Part of a small language model's weights: 26 layers, vocabulary 1119.
Each number is 200 + 30 x the weight over its row's rms, rounded and kept within 0 to 999. Layers, rows and columns count from 0. The size before them is the row's rms in percent of the matrix's.

# layer 4 MLP up, 1280x256, rms 0.0941, rows 1222-1227, columns 0-127
104,241,141,207,148,217,208,133,170,179,196,175,150,155,212,224,245,207,139,223,210,211,206,187,205,147,216,201,218,202,235,207,219,216,177,212,221,200,177,176,179,203,146,190,200,199,176,191,163,223,176,196,206,151,187,210,127,216,244,222,143,223,262,164,254,150,195,197,183,198,260,127,230,201,226,162,146,211,164,205,166,180,200,205,185,175,234,226,245,237,176,248,180,216,166,249,232,232,212,190,234,147,195,163,202,163,216,234,222,155,230,216,185,172,225,181,233,195,168,209,191,212,183,216,174,209,153,210,269
095,171,205,164,144,243,191,204,218,220,233,217,174,205,166,267,227,216,171,206,158,214,216,235,221,158,229,251,213,196,202,173,245,203,217,169,226,160,173,164,244,193,215,168,260,233,245,242,219,178,250,177,194,166,200,177,179,282,185,193,201,183,170,180,207,212,219,191,175,225,179,251,204,200,176,203,177,228,184,213,137,249,208,214,195,221,205,182,190,225,260,228,231,190,175,211,145,183,190,221,210,224,178,248,213,157,220,219,191,233,164,218,219,194,233,208,203,162,216,252,206,153,223,162,238,177,216,191,235
099,214,227,180,181,156,241,193,225,231,209,195,217,185,206,191,213,258,209,218,226,213,210,172,251,202,250,187,164,174,209,212,205,160,256,285,179,253,165,180,232,233,227,156,209,132,238,192,229,222,163,253,262,197,222,177,165,246,187,181,233,170,250,190,183,192,224,184,200,221,225,173,269,189,152,199,212,218,186,202,237,200,189,222,197,204,181,281,217,189,204,175,230,191,236,191,256,224,202,170,227,203,216,192,218,199,174,174,199,191,181,129,201,218,199,232,189,193,195,240,209,177,175,137,217,211,145,203,222
104,196,204,190,212,175,186,132,196,178,201,199,246,191,180,222,237,185,202,188,234,169,177,204,195,206,177,251,191,187,158,174,210,130,208,207,194,198,168,187,207,146,221,184,217,231,224,221,174,181,181,176,215,175,166,243,230,157,159,188,197,188,195,187,227,229,138,168,201,223,211,204,171,148,189,205,190,194,78,182,195,160,189,167,204,208,207,227,162,219,179,212,190,205,139,249,264,209,214,200,229,243,290,175,197,177,208,176,195,187,157,176,183,195,205,229,158,165,178,200,248,245,212,210,237,294,231,208,180
101,198,228,186,174,202,231,220,188,207,224,283,196,112,178,243,190,202,168,189,209,261,184,212,235,174,248,163,156,198,196,201,191,222,178,220,203,216,238,192,207,216,168,222,222,169,190,204,197,225,206,204,237,198,149,164,183,245,255,185,204,220,179,185,193,156,188,191,188,180,238,209,266,223,187,207,178,171,197,188,224,196,227,223,254,179,171,174,177,229,215,205,206,171,178,225,203,249,211,226,229,232,239,243,243,174,232,186,218,168,221,190,232,212,171,227,203,212,220,237,216,176,204,196,208,208,174,261,202
096,186,158,209,191,203,189,152,259,210,198,211,172,210,185,215,195,190,211,156,175,170,141,133,165,156,206,219,247,188,174,208,174,217,249,165,178,200,249,222,223,191,197,192,176,227,202,240,181,267,238,185,178,155,139,166,225,169,170,175,204,173,226,176,189,255,218,223,196,252,157,231,220,242,176,191,154,196,223,181,192,156,188,193,183,197,195,205,229,214,250,195,147,200,188,257,214,150,236,252,171,269,196,188,177,170,153,192,231,185,200,170,228,169,180,160,254,139,230,165,219,208,186,255,177,173,180,226,226
# layer 4 MLP down (transposed), 1280x256, rms 0.013, rows 1222-1226, columns 0-127
102,198,146,197,261,146,166,218,240,165,198,135,203,210,252,214,197,188,264,167,181,252,211,183,186,219,206,195,191,202,222,221,181,217,226,194,215,199,174,217,188,190,183,161,147,209,214,195,210,192,173,198,235,198,209,237,194,208,231,186,217,154,145,209,193,177,219,228,202,250,163,161,215,194,226,207,122,189,208,159,136,142,200,181,146,179,225,229,239,193,143,207,208,238,172,203,214,160,191,193,210,147,154,186,172,215,218,281,226,161,165,202,172,210,253,168,246,200,194,218,197,246,217,167,157,189,161,250,227
096,228,188,211,262,138,138,154,170,227,212,182,234,205,205,196,215,185,187,260,189,244,175,208,189,186,237,171,185,197,198,186,214,210,208,156,259,209,195,243,235,242,195,216,184,204,136,202,225,203,230,187,167,223,187,175,199,233,208,202,193,166,192,185,229,168,239,138,194,238,161,202,180,198,203,219,195,186,166,219,237,185,251,250,202,221,198,225,191,244,249,188,183,212,200,207,162,266,191,241,178,191,138,210,218,124,224,218,174,198,220,200,160,220,186,222,191,267,221,154,237,150,189,194,214,166,193,254,167
103,164,208,227,184,213,252,267,184,180,181,150,227,157,199,187,142,219,203,124,218,180,226,203,114,203,179,183,168,223,172,249,247,224,193,251,236,210,180,179,246,185,202,251,199,232,180,185,231,168,181,180,210,221,205,217,199,211,168,162,156,221,161,208,228,203,147,212,213,146,145,173,190,154,243,208,266,189,187,205,223,205,184,171,147,205,214,130,210,211,177,230,207,203,191,185,216,207,178,219,196,146,111,185,238,191,165,201,206,202,198,174,181,231,257,175,203,229,191,188,197,204,174,216,183,182,203,184,243
097,196,258,225,243,192,185,195,175,247,189,187,183,246,170,210,221,156,226,173,174,206,168,186,236,220,226,171,195,150,202,148,167,202,159,214,192,177,235,208,237,184,209,162,208,205,179,259,171,174,190,224,162,175,237,176,196,194,195,212,192,232,221,203,187,205,183,202,194,242,169,164,236,182,179,201,182,158,201,224,187,240,187,215,157,209,153,155,236,184,167,217,166,188,172,187,218,192,225,175,185,234,208,152,207,152,207,286,228,169,239,169,170,175,192,229,164,197,238,232,205,232,127,214,211,242,214,145,146
101,266,159,189,219,210,182,239,205,195,197,207,208,213,171,221,221,245,228,187,188,227,195,204,220,225,226,154,188,201,222,212,179,215,219,201,165,174,217,186,189,155,200,187,192,211,153,242,193,162,189,150,196,210,186,256,203,233,186,203,210,187,232,149,140,166,186,198,133,206,234,264,192,159,185,176,151,207,218,223,205,172,162,207,152,199,200,206,225,251,224,188,184,187,173,198,188,272,273,211,223,207,199,208,164,185,168,184,182,256,169,193,186,205,172,251,269,215,173,224,199,203,261,155,245,218,203,232,217